From a checkpoint of a small transformer trained on Wikipedia: 6 heads of 64, 32.8M parameters.
Each number is 500 + 25 x the weight over its row's rms, rounded and kept within 0 to 999. Layers, rows and columns count from 0. Numbers have three digits each. The size before them is the row's rms in percent of the matrix's.

# layer 4 MLP gate, 2048x384, rms 0.0808, rows 0-108, columns 256-383
101:489470513497529528487463493519505498487503510515522492490501498473495517473506507527491521493472469464502507489518511511518487510518469494505527536500496484466505482487493506474486517537511517500508497485524499501511512449502526520505504541515451489543537470483511498494509505532510511537487477451446508527525485506463472480469477534479493489506525521492478536493510558506485482438489
092:551518533535532499515536538495490491495516537542523518461500480497529493487510520507504446500515453524476494472518494496534484464514490498509488494479522502489497486492536454457487497499490534483480487500520501492486482488491476522518490539489486515548477502480519509533544472484512451511488514476463536478508474477525515477479543505492546467504476493501470488535532487527481474500506
102:501507484519485523520507483502517508496503550497527504483553488531529526507473509483493516500530497472475507489517520501487509503515485472464503491555533516527470462476489481507494503500537541529488515516454514516485519461552473518475487501527510508495507528461529519480493489519514510538500488507480450502504487457499499486543533475492528430499500532523491503488492543490517481507513
103:535466480522527481522484483449488519543476487505529555511497475512521542493507506502508505492517476505526531517528551440540503479513532485523486512474508467483482454480518475511488516506477424490490515497508489449537500529501550515506526528479489537507453506508513480516483475494444530469510546517530448525512494500496509513501482480507490458468529490500480491486496513480464486542504
100:465483494505493488496497511512475484502494503468514494483504536563479500539446527469505514511473497492478526490517470506467473489486514436526501507500503499500584525514529479518464487491468503496455494535510527506516503515508486477485497477492510529483572487465482508511539526510451486501486457509464512493505474461512496490477502524528568511490512520493493519534504527517523481449516
103:471488469517500541518452498504507494485500478534469525533462490524505526518508461482517465473496514499531502526531501537535497483552520431513496515507495487536512535542486561508486535512489459458485506496516470507509469558484477505489501514508520473494525513504495522475488509464536480487504470461511463525536494491505449499498467463472507488489477467525505475532495508531443491490487
102:487526488550532534522525506485483471510537507499453510514533487562500466520527523501513515469524546494553524505466548538527493540518530500524479488546465503506514526511512498472529535464486483486484472520514552537463455507512502493454492499542487549507483496530487509513458498524500462507487508503518466505535493497480464509463482510480508484505531533552473460505504470500522524518538
096:495444479450499556483505538491518465481525543483509498522485532528530467486511471530532450533475490507499474503496477511455527528514486469552443533497498456524510539506461484526514518515556518494461495496524508538453470522498463500493471504483526497508484505471519515473473483535479502494525528463527525506501506492472512498538538515508518512465527493511486511491490490497495464472496
104:472495491523430484503488516483477520472487468536472532519511471508516473519521505518447500506485504478498519485526444490451461497463518515520532466490525482474492493578441460460507545485498495526516489500454473486513484501486485505488515521498433523520513484507551483507481513508538439496465547466510503510482477500511482496539466506538477502513547522508498473477487465525471494497489
102:482519508505503527518515473505540473430528541465556470520504452508487476479479487479522468528470519474518496500481552457479506491488521518483505521495537509511495507515467514477469498534482458492476493470511465492521519459503506494475515499522476508498500468494505511493494492483525528501488555486513508504501509508506544493503480469455476515501516521490505544529520472505470521514484
099:471469520478489477463462542461495482496547496531482505497496475511497513467486516524508556490431492506492530455501519511512480530463502510512482473510510505516507490519520557510512478502498499544521547503519534542539479459502493512478513514502505493547524505529500502495502434504507519528481494455546543504426491526498506498524491507467543526474552485472484513507490515530499527495448
101:529504454517557509491515484500496527496500489532476535508497522455493482484495487495507477526534513514458460510507492508475487508481481502531502567472512525510494525507517483525505468480471493513474489545491489447517517509501515495547541532503491499534471533515514516505536505502471523499489522497520495511518513485470480487492520491556521447495523524456472496506527512469533490463489
099:484526525508542519499486480479427541443514510500493484494512475463495483531528500488539463534536473531484492510506515524501485487443481513524523504462507498469502549522533508492470498488482504496512507473502497520466489446472492508485486494513510531482463494531519480485480522457491511516474515520503465500566499478519517459464481502555499504485509511526474503473473528485415511446543
098:533503508539503501487539530458500508504536487519499521498539474508488456490475532533501477521501460485540532490487510523522504477528505473497484526509491473495492524526481479495535477499477499532509506505455541540519492474489484506442515468538494472555487452552535514508515507459490500527491537504513493515479490500515525452476486503484481488512493501492515506507531525513511533478542
097:495480540498494468517456484479479468508482502451437457484500466498483551513524527522462527499508506447554478524511481503523499503511488500508509488511504487495471518496494504530510471494496514516488440503490478517518479516476513469507493506491480488495532510507511489514516551472502462485500486492463524521514504491509518510549505497489486512513500456473488502461558531545480497495526
095:472506480498505494475534507482466446531524484467484520493458487520487431532565518485521494474491502509526526540460469509476508481559475516509492493549466506497502494536520508548519457490553539533486527506526522511514476506519505478501500495480492522482495495471463475505498504502507475522501485500526467516498470515490478548514505500586505450472478520527467503519511484475467442455535
106:511523533483519502514474476494476465509501523506516542482550519496532500505534488510485493494517525495492509540485508521468514518526508574514527481483513504470492452479505499468547509458491502488496503498525479499528458525461497486485483470531497506485486496489481515529515488522540498536506494456498488531493476513473498467518512515512540511500465488457496502508479512508494520513510
105:498498510477479477513513559497499484509463514492454507507447483518453540509510518510459503504520532499491482529519518500476511477541488467508522548447507535513496494450522498509489493501432457452495494486524507478474558531480556516466549516469489484537490524495564498511512543513480535519491494506511507542486508503513491514483468456526510472518478495514513495528544537504490455470526
092:442467486493477548530513463499499488475505506478524506484527507516467492513513529546518465501492521510478477483499489499512503478512454475532529504512535460452487458544498491508535498480477507534500474476530474490531467543504487525469490489481502507477500553485526484508505465509531501526495481510552525508531473507471512489493512505539480492477501534527499475502485516554496483553509
104:466515492486536500545470529482478511545540518460487474498498537541502543496472517497491562541490553459488505518540506486467472495534532520505471510495518516488525564488468507532499513467468478506480501475527481520498531493486507502474470577500496539537535551534514499482504478505494507463520513487506494535492476506478535521489522458474478499488522480479491517520523494504461482522503
104:470515488481500490504511495542501501487519502532482503477565489495487481515488490485488503497485493485493504491529522495465532495547463470491457527498529490509494482466496468547466513479482494461512517495518516473503485479464464513487523510528509530555469519478518502518519542471446498546448483514451507496499508491525505518538515491529543501494520488517492490469503495534546514492495
099:533495509469528487500493527477466550479464492510527494540489494471486505492471519529485496478468500490507502516488527503512508486533519490489466511488522541491512515555489535544515503505480512487498447480477490520491517490480476514470495459557502500480507482468528539531464476455499463453506515485510510569489471479510556516528485478517524466483516534534533488469501511531538465554514
099:520475533486468469516475519544493496498474559535483522497507493496496501498510481510453483534482530471459510512485482519492498521492499500490464527518522491491498490500473489490586513486524489432526450513472510529488475475516534484552502483523471501477476513504512492532522448474492524531550497510521489517503479495474520502500496503505481443502496460462547464524463533554499557503501
103:507509520474493524470450467512508485467521497523499505529544521512525475481441521483513529511517458484514460514527530485504478535503521535478496517480478490494514528496497479487508492543449509522480490504504459504496502534491480526513498499519467480528477483510458513523467480506494442537479479500477503522453511584469524517529514516494501508487520554497503521511548516523491521504485
102:560488491493549471525530502492489475490475458501495502519520498509489511423513510489538539544505521498481544476526496487491475466494491509485528492481470509565495472513499494507506515509520490507485466533508587437508509513517498525516504493499517496472482487526503472527477513496534528524481549534522522474454474500483470509483536516551482516526464521506505459484502495503460496504506
103:487519476511523540497514498520492483540495479485476463458535520490496491504496537495520515492489518522512477461512482497495496501494460498510495481463515479527500513490505467456518443484463482485492517523456517528495500473443497497498502515468460531503514519498528528546504454508511494528518511434490514483521502564500422506500514484488505513509505518492497504458493505487505521500530
102:524471507493510514497537503512524562481518484516517499512498503503505544512498477498504507498494512459501536454488499491525507533497454481524515520516512481506512487523500488467487511467509513500488494439499513529510507505438533507518490518467439498516472514458482504468463500536487499449537502530500542510491544504462477494508463505507512476472517499495503463530507534515579521489495
099:511513502517552502509510509545465472501514505512493468487553532517491471484526526475521483483523513488564507497513494484483507485483528469501458511522536507523511564545516483443490492493520526444446479489502530511514484461483484489521478531530511463499520529478530506488508544504522491465522481514500475494506499504485505465494492524471438507507468475511473533463533512566509533508517
095:542489527471471539541532518492502519482473468476509505483526512500480438488492493530509500493486512513497527495497466494498515462486499446510479490519503483516531536484479533479531510507514496529475516454501508499502540554511470510483466507504480472514502563497533524496515470479501511509470500482475493505504478518471534491497535491472456492506464496473500491480519513522486498486495
094:505464473503516490525483498457501502458479480522486510489498488494487458491476506495503477500527494503541472505525451485502516426548495500535477500523472532483482534499514479497534506494494520543473497450490520535483452462493541492505521512456466459495510500510490475517552520485513476459510471478475495490502509494458474521490528445486532477493467500487484503447463487466467516482485
100:530478449470495499527552510552506497517499525508538508504489489523485554566550550488436540494515503471491487504501492513458531524469504469511465490485494540472467502489475486515541480497508502480514499488502483508476540483487498504464474489508431494519472472481498518519511480495498478520470439501467518520496512488397499528499533515512486497514523532481508548498497552512477487497531
106:475474528495517469471507520494517491476468518517495508537520482483499481513496503485489514484466498488465521515521472496527506476486525500513483501504488484548471518543551527488511471511512554502510464476497516523476470471481520471517543518508501508517484496499509527481471533503504522521504510471472534558494480499510468456413515454470504484524506465528477496547541485476509494468547
098:520523506478482482480513499501464549506509476540496489534550505470487529486490477503496562515475518517536507494489545528475497516520543492538500507508512528500525483517538457510513516508460506474510471480499533467512470474503500524524497476546532501498456484511456534519456516495538550484467490524495476529491463476520480475504491472496501477479451502589485495507475471517475502460476
101:496505495482510513497523460512504512522495527492524488477490551514526496508508553504486514545526505501505476475476491497497475488509488479480480498486487446484502479541513503502467558476546506434497506455534513514469456457503488471513525529466522494475490484506496561531488484528497467494506462489481546475547490491498503521500498554518477472532518533479504541476522525481516558515493
100:498475474542473469497520524542491513494549506499528480477463492538484488514514517482490500510498507511527519520498496500511521498478491511541488512469493497496522497511521510499514544535547517514512500529519491453491499513489499529434500491505491501509518490509547489509526469516500493492490449471466514487500519479497532497508492500534478521503509487492501483516532485452518574499510
102:493523474499421500504499558461496465486499493441505475494495506510506518498510488487495525520523529461475519531507469514515442535505522479475516507490514496484501518491460492491536489523460464505512500546512536493506500462468521504499448493526515480487511489470508432515480505551554492508470469489469503494464527494494465475497489489510506544507511513557504479481487502477469462469493
096:509507499508486496482494513538526533491556466522501525470534487517534541533500460501485484475440489421489496492503469511543461480515555481487505537497514502490557492499508497513494497545522488469489511550486486526477478469506502503490499469502489492544481463500519497465539470493515487501515478529498474466534503540510491523485514527505516460525497502498531483466476489500533545495446
097:550511502477489530534518492458510453511479490487506555525506482472492509458500505506468512473484463471523521520502473524462496498500489476485469512537516502480546509506529560506523467476439498529504482495504476493490517486478530514497506482492525488487497497516524529526505493501511450498468541495509502506471498501509549555527484515484497536527560493482472512531477465545530497535510
098:495484468493495491510548486478493489515490502464513541500541529505474478522509513509487517500504494486444490529506540485499482507485495493490498506540446525480546509479548495474530493512529515512505544497484513532510446473467503499504485517506430502491458538516496463529476511503464488517541518522531492525457490493502509488537488517471492495529508517541498441508522504495521486482491
101:501461521522439520520473524487518502474517539511557495481511480494499506513529548501491542511497488570470474520487463503480499506503530512480516488519550473534555488500523504517467442476512539513503485516507493500484490500479504501542495498482474490468496429466512518501485493508520474479503499484447498490511482519457541470527474488536474509502482464521499473459507513485475497465550
098:483474500512483572533522508503487540486478485509452517521530492515494457471511501454531479506475509487490506513454491503449485473497451515507504548484480482497527461504521531498508476514492508532525532473539507476518526492529454519515481489541470540475526546533482479534470482527475494489454535487478483511503507468485508474516488488450499490486512489517486520517542461470491478518506
099:511503473502483472501478522463538502496522488479462501524509515458470512445475497508535492474470451476514515520526473558524485520502492463490500551453533512510472473475496531513491467466524528493497443464464533491492507464487521517464533561540460457517493451494504514514517493511470525463488488503483520514510514469513537545494497511478493509456519530557483503517573497505515457481462
096:477445515481520496494499514510551498434482510494491493501506495523491500482485534485486497496507507519469524502504531518548492477475517475490509488486488476479473451519439549529501496495510444471498470514493512474519502476515508490483470473488508452517504499518484494487496522495484506494507463495513491441504455472512544465506500504478501547504464511509496509545553422501533510511539
094:477490534512508515459513521455484522503510463519502467564450430510450497504510471470529522518439507494503497468517508471516523518510522490503490523564493505548535479485518513514557528494477543510478480429504503474499470470476491469500516521468490524493510495533534515526501512509462494520462490479500462533480508498534503502495470480479477512539498497496532497477449498549499470503479
101:482506528474521526473506508503500551491510485503538493530481503476499505467485492461514471498536515511453509510459489534525527505503511437493488554519545475490505537507490563529523500486511525505504480506508505531513494476507474489465478491475516469474524497563475505486511464473509505487493514510507463522493509482525517502518470499487490524474501501478478523544477472505492569531493
102:461512511479482520518520504537487515467513506512513464488464505546489494465501561520536454480475520483550506488523476521553484499509496520477514528468519478492501527516498562501536527507511531500554491516524513500537484477492501512540495507466469498489506502528498491470491484472548488488486487463477511483491493508463507507531531458540529468507522541511482509486467511484528498464535
101:519486503507514526516523491521530482509513517502526526511545511473541494496504485524515478507498490489492465477538484513521533509520507479508494497535506507446459480522485488516481489504522440480482482495499495504483497478551517482520476486504518510510498478507544479459496568509533505483508495490450475475530516511503429472513474464486468474478493480477508473530528468482525502480473
101:492495542544481492494495505521501463504498490467503495505547491451502528496532495550534444502457447489485469501515506495521481547459499521526491471524562445521509495493504539504553500514535455485477534514522531464463512507525514493479510488494479487495500468517499545531506521476457510510483513498531497510543504521509476478488481528468450482520490534540478536501518491482499460533515
105:520529525532490517469522534522509482519579516475501514518534484536482484540502542488498493496474535471510487460493546511531502445490554535510517477536525518479516533519514481496513531549495498476499507470493516514469477496438522497457525498532507495534523479493447486482491480516488499495499491472535483486529524534495506505517495457518481478516468445505469488477499492503468492508513
112:514479510498487464460454515468465491472560531503505516483537518504507503486450554568472530445529495498461498506482506532482462484509466487497539507486534475471526510515507471513480486505468515487481468550481539510498505474487540523497517523512510468514537491509507472505546498516506478538549515496501479489502493513502480476517501551497535487517499512450523550491501501530504457507505
102:508516520515490513530566517525494507489511511488498444472443534480506471471516510533533549511457477531503444538509526484565474553477510456526542518486467510545485541516539493482540529499463546484510521490508492474503489508498501490504498476475529514519529499448528558526528476550530503506493482520513471504539501532511475543484474502510461443478463488510506482496481492448498503471519
091:472534497514477458526470498449517508460535507503518467464487468498503525517542482541472510474477482466497502486509507504456490518486492467506535463521471541526512570523489501509503501505497512474518530483484480506528496478515496501477475521496505448492534427540498521511546492533513473535504491460509454501506502478530514503480522500525495526494490538523527512487497541521482489510498
109:462510563474495514533499477507509500507518513494506522462525537443508490541467518476494514537482489527514494489512517517464454483492548486535498507500527457544517512504487493467498536521502493490497496463554505506495528453484487479512494549538484476486499482470524550484480509550465530494489516517499446536492551507504543556505497481454500506476439480542522496521495511519483524501485
097:521503502479502544545499479497544510508519475529498496492532514525456487491536477482480505504494525479534535480511495480510533512460496520547516476478510525499502519516481514530488498514534531490514518480502550482500460506479490521489514495531496446478511476493496503495479470488549485513503512463488489513495542538455515524461483487520493503542517502519556486538496524526527499523539
106:486502519491497536508451509522478494457431479486512499515505514483501464455502459496497488485494538488501483464504511484519471517504478510469467509517508492476490482528487456436563509466509451527517483515547488504522487513488521494489496467511468469528510550537481489520510472513493485522509480523506503514512530495476475559499482465517466484471484490530484485482534501486537497470528
105:483485542483518512480502507495533503480461510527522482504470508508532551519497503547486518539508531482518468483524531514520507508541543490521514495508531495533508492477490473501488449494498549492506492479471472500463507531462533539495549516505498517460491445497498534472506572480540483521464520532479519523455505524498483519518453518517499486489481489518538436519509516485518466496472
102:483469525546507502505502514508450530497529523563509536479485482524481525456514487513526486522486475490517504496521512531489498539512466469522543518517474519510514500518496485455501527495445513514502463504496531470502487462490533490504468526501483493506486497492512546514537508528506475467520537480482512488455458501504487503512538471538536498476505488492433494497531505515508513454520
109:487459502520525493479541512465484490454464491519515533482468494465484502476456533482518515533506501498532457512490498502504483481461472503505551496490458559507470490531510517509476482516477513495524453483476466494529477505492546522523483444495459480501476500487488551505528490457502504491497489468483492523501526458508452517500435473523508506488506502497521512479505483428570512491518
096:525485469550480501535513514462523494478475475518488532519501487480470486563500509492487509511546494503510500496491474516526454512523493483531546512494526489509523502511494513491449467495486518510497533508495542528517524480509474451471518539476522532479492491530539558465533465513510501470478491503497480483507556510468427531504495492548526482516524528513514484496540457478457500508506
100:516507491490481520513485518478523487501473529500454492504503512487441523559478503530495534492487505573526517479535503505480477491502483455493547508508499525522525483476483505492504504504490460544497504540506503496464517478533492511526542503501516487508503527507490507489493501521488469479489527497499483511488480514505491485510489456556526508491542462465525527471547485475499505540455
104:478502513520453500474520458535515572524490550489512503490465471523476503468508511492486515476557526515508494507537511475463459510465465468489486511470503502513487494481441476502480459508481527474514474580516521530529480476531489500520501471521510519515513539500477490553511500516496519463489472513494501549485465507493468521524503488494518450465509490491492531471524487496462488518498
112:477448511543482541515488480459414511485495469491513467469449507511483483453494528492492499498446483543512502528462479492487457457516497451525490459482488444491533463469468549513493523495528498495476528442493502498519504549449476492486475462540507502493469533485476499483505488531490536533466501498523495513500525493481503518464467462469521520542538531538540514508503483480502487529493
102:531488478453490540499515528476497531506504525500484513506478471547508442457501501548465489520522475494502481501446526511506458463488467485529509492448495499478483488497508530487524479536514505457521489508470495494457493477502556495496528547512502483483545521530489483526470465496467512485555522468513440514510521526520463520476511552498468485516517459503505539496494509526470486454502
095:500480469480505511563500504534536495475535523471530483474485504537454524503524546494457480496515504449487492474489495524472505533448514485544464480467490510501523503509500503446533519518513512519482503504487528484497508504516509557458506517513446454515518494499510524460509500500520524510487491472497510472499524507417484483493518439522462484511497523517502502509482527527528447496500
104:523554506546502457489501488538458469522484494507493509529499505496535488489490530497485466497450552508502532505510510479486520504495499508522505472533511526504517507497488512526525514499499510514501530496503507511481529505505504468478501510511522497514502486506534470509518486483509494484552495510553480511546476475492492573482475500519445476505500568498517516501520519497515470468517
099:497482526510522536546545481516533458507521488495474542474458464519479436477491512536482493511520481498495486544466523476508489494538554463504466495535486513486514493527512502493505512496507463485528492500456518477520530501506461532499484526506509539498510497490478462509542523518516551472457498525540443464489514516489484515499501478442511470521459500491551505516501479502507492512462
102:523507511496493519474497516506534491511548516540492506507535540527512453495500499515440447501508481457489530472537506499445521523524529481504493506469476537509453507484484492523517487487522476524531534510498478517517512527468495548496474497492451481504515488519494486475499524503503462474473485517468520530431528516448494537509504489504546457488468479502483529516521499528486498523504
106:540522501503522456461462523526551546466494498494486487462484517508519540502520497529521476545466483490500464461499494464502472463499488499478487514505483559472535460478496513457504522477484473488541535499538529492528504486510476481491449508512506473484500450517495494485479499480537483498470497496472475486535503514564509493454485504518475506508483524510531501509487473498507489534521
099:504505513451509494541507503500596446497474557527481466521506501495498497550490473514518524498490499501493491514562500496475507499501533489493546513461493531475480485559498508482471499479503488537530496503523514517505528507492524497530564490487490490494537509474516537459527514471512486494501509517535466436501482524458479462461494489515557521504517533502495510499483477486529520509585
098:498508516503503536482487498494512481513546509487521535463494543514468464507498530526498497516485537460505491529491509458533558466508473503477469478499497488508476528541470508465486462504486512535486499498478506521523476535542491489527480502504494475502478530493542483521504511549516481508492497505501498485485481511501462499458472486548492496464483483482497556540437489498521468522479
101:488537519518519546457533529534455511487522477506478517458514530513509494491503511501486490524506520489499509522483478448505517487479479454505478530455534482510459514488473499458458493467502494479516510506459518496449499485508495574480505506491526468475548532533488516510493549498527520500501506481490475487463499498539428476521504524499478508498478512496501457486482498497543526524500
103:523520523497514546475536458477449490495494487488479506501484483507456470503547526501515515524497460465523485494503521503507529520513493534513506519472512527513538497516560589512463496477529456469462455494473477523509518525510470527500509526515485516491492473499508488491443496529499485497540507506508509486535531487507519556508463516505506534498449512542491450547537509515484465504538
096:535526509504453503532530486475496508505479466448511515485504515547462484467520490507489493532503443460494466496479465450504536540479492476523520486540508489481519490469540520445490553491496478491486536494550489471523477505515479480520439505497508498532485440447507493525490519475461500486505506495526531464476494497500488496496498468495523512495522520462490495476528473478501486473498
101:509468552485501476514496526471458495558487529512501520462484501467506506488534548545496489542541503499499514505504539496519456508473478512479471505497529507482508500503460455512507515498458474470502504513498493496528530467555449515546487463471468496522460484498521503488536442469485504464469504478468545499455488479503512468523519464516510465467490539537487494512485499494513468506520
095:514472425500498510531540508524481555515530532463493492502529512521517499530503460519520507495498474483507519502540487536485488521529506472542510477517476557536525479537474468515522530445469540526469521461512503503502530458553510509462476500530486510482509466501478521479525495516535493490479532461491519509544507471547521502505525516465529523474492503506513469522519502546484531473490
095:507467504492520513536532511487510515485477496489519483513491507498465469508502469484540478531512476491522508484495476506465509527504474478483514485493521503459469477542518463513560454499518500524513524507498460516464515542484522487559481507558479474493508479523543483477521539467492478540556500498515526495466478523524520490491504508467511460484461481504550493541476506493479472480489
098:503525482510505508486474474509482508534499496510539481473539529517459506497497519529493489536496476478534518503492494511500474507467461527481460494511502470495471486484516478551515469473461506496521479496480508556522471502528497552530498483487524467492505490498472494528529475502470515493515520524474432521470540520488528533478491499461507459464476485511503519487550501512498438515534
097:503496477502525492486539487522525479543525483518510472513473505509517501465525536520533508502486472493519492469462482517505520508495485469515540495537493498499493487497489511522534481496485521502518499501486566524510504477489477454509443500494484464505505466505488525538516488502510495459515497491555523513479465525504489500474528485505519494535484485505464499435472490506480487543523
101:474516455485509453453480549448481477525496533499497533498511499485525460513497492501488501497508525498506530517490549493458461469523485466503500524497503509493498531516517510569459498472479504478498464497478545478515510476543534492510497480510452510505510506465517501481494513514524511506491518488480480479531497492505516497537519470543583522565510485498507455516487500465571485516490
104:464510532486526538515513497494491529492495507477506511532512495521505494480514472517528507501486512487563495526546466468500483520474537497474465513465509530497493501496475462514502509550472504474523529476496532540481498486489530486472495524498523508497467461473513482503502492478488505515495484471489505507489520494503449509470485461527462515500482529478470540516500544539519549500485
093:511516454513461550517468530503517489521517496495503491533482547484525494447489510476521525467479536477528485513499528475502496505487508497534527540504495539517543511498482493511477487457512460531506466506521495455500528485484485504503529518539517478464499504521509527464479517505548489520467456492497488505521510507496498537489520495483476458509476510506481514501526456476489506500486
107:499518485495468483470506498563536452519500523516513507479506453540490503537539488511478513542505498419504485509540492560504530458531500548527475507479511481468520534485507495488534483544476501487514551515485511487470480508488492475473478503521505474498504501490533500516506508517497475483500513505504459481540516513505471518493499486477538509494543506518564513516488506534507501509527
100:484517520497452503478467495477521496485505482520504520526486489478511482509452493522496480501486522536458536524491508527486488503516502509558512507532540511495485499553494533510472495515492509470432499467491484542495528486517491503505477515510486530557498459500483483465445502472473474497479499518524492535538503484474488516508469476485497495488490482522472465519516502516507501467490
102:479441436497536477481553448535475499525514507513500553463489467520510509500485495500544516571506489515507497487484495518475502492558484503505513493525489506484501502499519485476481539498516505506501525485505473527514480527521534471501470497499445499505478576527463485516485534490489468531484464482539500522493503477488535522492476509553476470509499513535495518489528504528519508533500
101:502515506502517510535519479510491501485463527525506440509492519489534530520514496509506479482512450523469505492522472471500506496470481561496492481481456491474499512513535536510494466490492487489484506493523473489491469493536538496472510547519477461556509475497501518492527527536533491508486500463527489532479498489484526530491458485476477472479513476518477456492507511502496508486496
102:486532528496476496523526470511478490511496496511512505546508489496518475493480481488487533442470456474457557458483489491473496491471508492495506520494500519523505538470501510515524530526530507494490510540486456453494492500542507482535511484538507492470475529507498496461453519461505492551505515528437506505490460469471528500482498482526474507470493517495478507530466496520537494514482
097:467469518482491476508508542479536521510460487502489551512489510514523513512507544512485525473509490522500495486540480480469510520491528489511515512458456512528475509516473491511479484508509521517469502505460499493502478504505540475525511503477490481488463551551474485501527506452492517520521518528510517539512506487501511537454481510555542486479511498510508464492508500472541478475532
096:472461535491471498469486506538518509507487517498469532510453479479479492489548516526512451494513504545532526521532477473524478481523495519540512498497500458476471484534494508503476471492480463530499466549500467508520456515503489474520506528484525501500485511473499527536503502525473480488494458481470509502511513536405477493464495477524511482531487462527466455501480520522507502508483
111:500519525460509488515485445530485533455491489529519487512475465475522469482507505521486451459498485513513499460487477463507471520517499504457520476538517479471505450469540467483567502500495509529505496455517532493534478540510479498520497509489536494501547505495482516505533493471474508530454469481532424498532500505492524520541499516537458513479486471520507574513526496550517460504521
097:517517496471460500470516510493496510542449500554505461503472521572516513496458453518495457490482490491485495503511517468492450478491476542512503493474513494484531485476469519490478490463479519501528481502492486507530520534475495540528536506467522513499528535501479473448460506502493537469487512448486477482481505549524479510474472457496491512509448530514510519464533510471509459507478
101:480545500526529508544467481489498489522490499483561486521525498527506532440474524494496483521522488483474486497512487486471496521517479486498510501517519480504490461501461517514513483503483516465467484473492489479511464504451540457492527542479511494516494474490450528483505498511535495530518501503489479507481470491534491515499508492490469474509476483545536537482507519466518514518459
102:517522503536434515520516495517519502495535492511517517524512478485460521499483522495475498477499510508472491501525493501464510514489494532476505510539536504488514477483510518496516457489497500529514497542522517499501521530528468496451562461554531484515540465510471442484508442501508499536474461504508466483527503499475516533492493511460468483487476514508549503496538483504514471468490
101:530469511519441479503529481527510496518512525549463517455492448470551505532508487482504514498518472485467518557512511486521499484547520492489510473463518510458479472493455514516508499513491527507440496504522506454465520518498535476493518494512457529468526486532539531471522519502494502499454513530473488462523483503489476505506470529445502473461487521501520445517488465480499485464527
100:495518499474510478520483521507548501523505471494535522495520491535498486525489563536517517519479457508507477469492481539464510470467506493528517442511521461497462464530516485443485484472508469481527524510546497479540463491496463489520529492514524480508498497466504521494504476469503505493490515482459479469501484478524507480484521442428496464489469505489481557547520483521505511499554
091:455477488505492505479468537472540518494530495494494453531515487513514508499551490432477556496512507512496500470510524543509516519504540539494490497489483525481506521460522477509486499518476508474468471472499521518517505511495531507467505475505542559531500507540532524505552487518494499515471498508495501483489515481526512486468503497551479506513510516559490527497508471475518497475505
098:506553512415517461516507507504513539499489444487506520471492468512486550473517524531509480518502502486580526485479491528520465472497556451506447552500496481526493507450483508481512505504502492514483544484513504532494515514473521469476516524484495484523498515508473473502490482497506507510512483532578545489513515506504497484503529497458511489550511504526476522467489495499515497498427
102:482454535528490468487528486523498470499526480471508498469504461524489533465525497477476498524436508499516507496550494467512517499455484525496460477544538486516539480488534552501519490516507468471462518513494472450522509466502506488442522507486517498488479557476468476529483488518507521543488482468513479483458494465488537505481475510481561544508513505486484484463502489520552506495530
093:493492502531529497502536483512494514492461487478484479525489511473475516523454509516469491525527455504458497482504490459483514466468478534466505475473525520487436498493540531463560472506500504527538485507519500506511459520548490507541458515515483471544507475533477502481465489524504516558496505464489495484493498481497525496501494519492490484517454504522501477494535513508531461460517
099:518424497499533490533478512476515532499470480497501537510462503523473475478466526535525494489478460517553481484450495459501534491518496498573488504509527497496511483480509455504525535486482539462459468528449488477451476495482472504483493513520467438510498519498487487518504519482512496492477511475499498468532549450505535483502483511559490460487473460557476509507523535529528471517518
103:503486553476497544492504489512475482504509501504472530514515513527517505527484551452502474522457491525543493497483492477492465463473543490482516510521485494455474528488481519499507544507512499530508492493493504458467458503497484508494466475453539521489550499471487517475507520517515526491517507508500478548520500452475490544506486514500511533505527505477477509524470506535462528424502
104:477525537511510519509522494497440504516532530521523494487524514474485499498497497476519473528521534518522470518494512472499498454477571499525469526511536466493487515449519490487495492459493500473527476497505465511531462488534503509488464526479510475517539493507518478517485496529543534477519482451501521473487482438517530513523515488515483513488445470530507455492489437527527506485506
094:492508478524528517481500484531485533464477480494484471523526541471505466487532441517496448490487499512493517510465514469442545548503507491487498508477488528482471529494462517524481538481475543509519470479479509490480515480516511508460508502492496515508497458484491517470507536498468516464513476520505517477550572530510528519461485496542499495484519544555530469567571474493478478489484
102:487492515515531520529515476515522503522543532505518497530493490515474474474491484519471529525517454510520484494503468477495507502520523530438486500463496482497487480476477547552504535515512514504497507482499439511488529524496533564493488462512492488485492423512531508489482463484481511464514519476503506493479517494475496515508480490499486480482496502459563504495527480450518490497498
096:490525490524455477482484524484509462497503501509527488535525476501505478479521512501472510498513477514489482463507510505510487510481531466498493503506533523451497522510517543465507538484522512498496446503493492494483503482510508486515489493472496531480467469509540448509469537502486456465480562509480547514458442577504477517534533521495466510521511469512470488504502531508500471466475
100:466474486483535529506486489461526483480494511488510499471476512481525493521545468511492507551501459462559438474471473540551471472505496482494484508475489508514545528545436518440500522518513473490540545521516523502493466492528477496482495505508516508524492478490461520507541485487506522509538504529500513490525539521516476461441454485502503521471492438491515495459486546492541481517522
100:518515549487521510497488477494529535527522525501506560506505454504471506513481491476512499512475486467495536514495475470521500523478441490501532542478538502483504530495527505511521543482496546474509507500498512505509482493512472484513495489509485492532504527503509450466465499511546497524495545526492496503523468466507502519507522475461483553444481511483499468485510501503499513512505
104:518490514492521463508493526519493534468506490508448505492500567499517478533505487513481446538480516522473485529507555474514473478475501496491524468507558494452507489504487500536502534483513485500478542541496488511512534483479506474471489500486499445510487526517493517510466495526470513466471487504479526462479510521480473469546506533503475503530504506543478507511517509499508535421483
100:506503498481481521511455524472535507539526468512527513503512516487520503469508489496538484542543521506506527515498528506480443474472495542508496511521466526465453513474451481453495486480505495508533507520445468501516490508553508452555449545513503480493506532523509542491536498480525461452515555505503497489505481487508479489529497526500488509471477476499514448491544539477503495466529
098:567515517478473514538526462460532503506503512510516575542518507477491510514523570499499514522475521467543537514502471487488487548510519484478491533532504525514501502514506500507489513490525505534470511516507469541504494432532497463491503528536478520535556508524474539545489469473476495467509516507468509517518550541544511479489484475501457510477559526513515525487526494543518485504450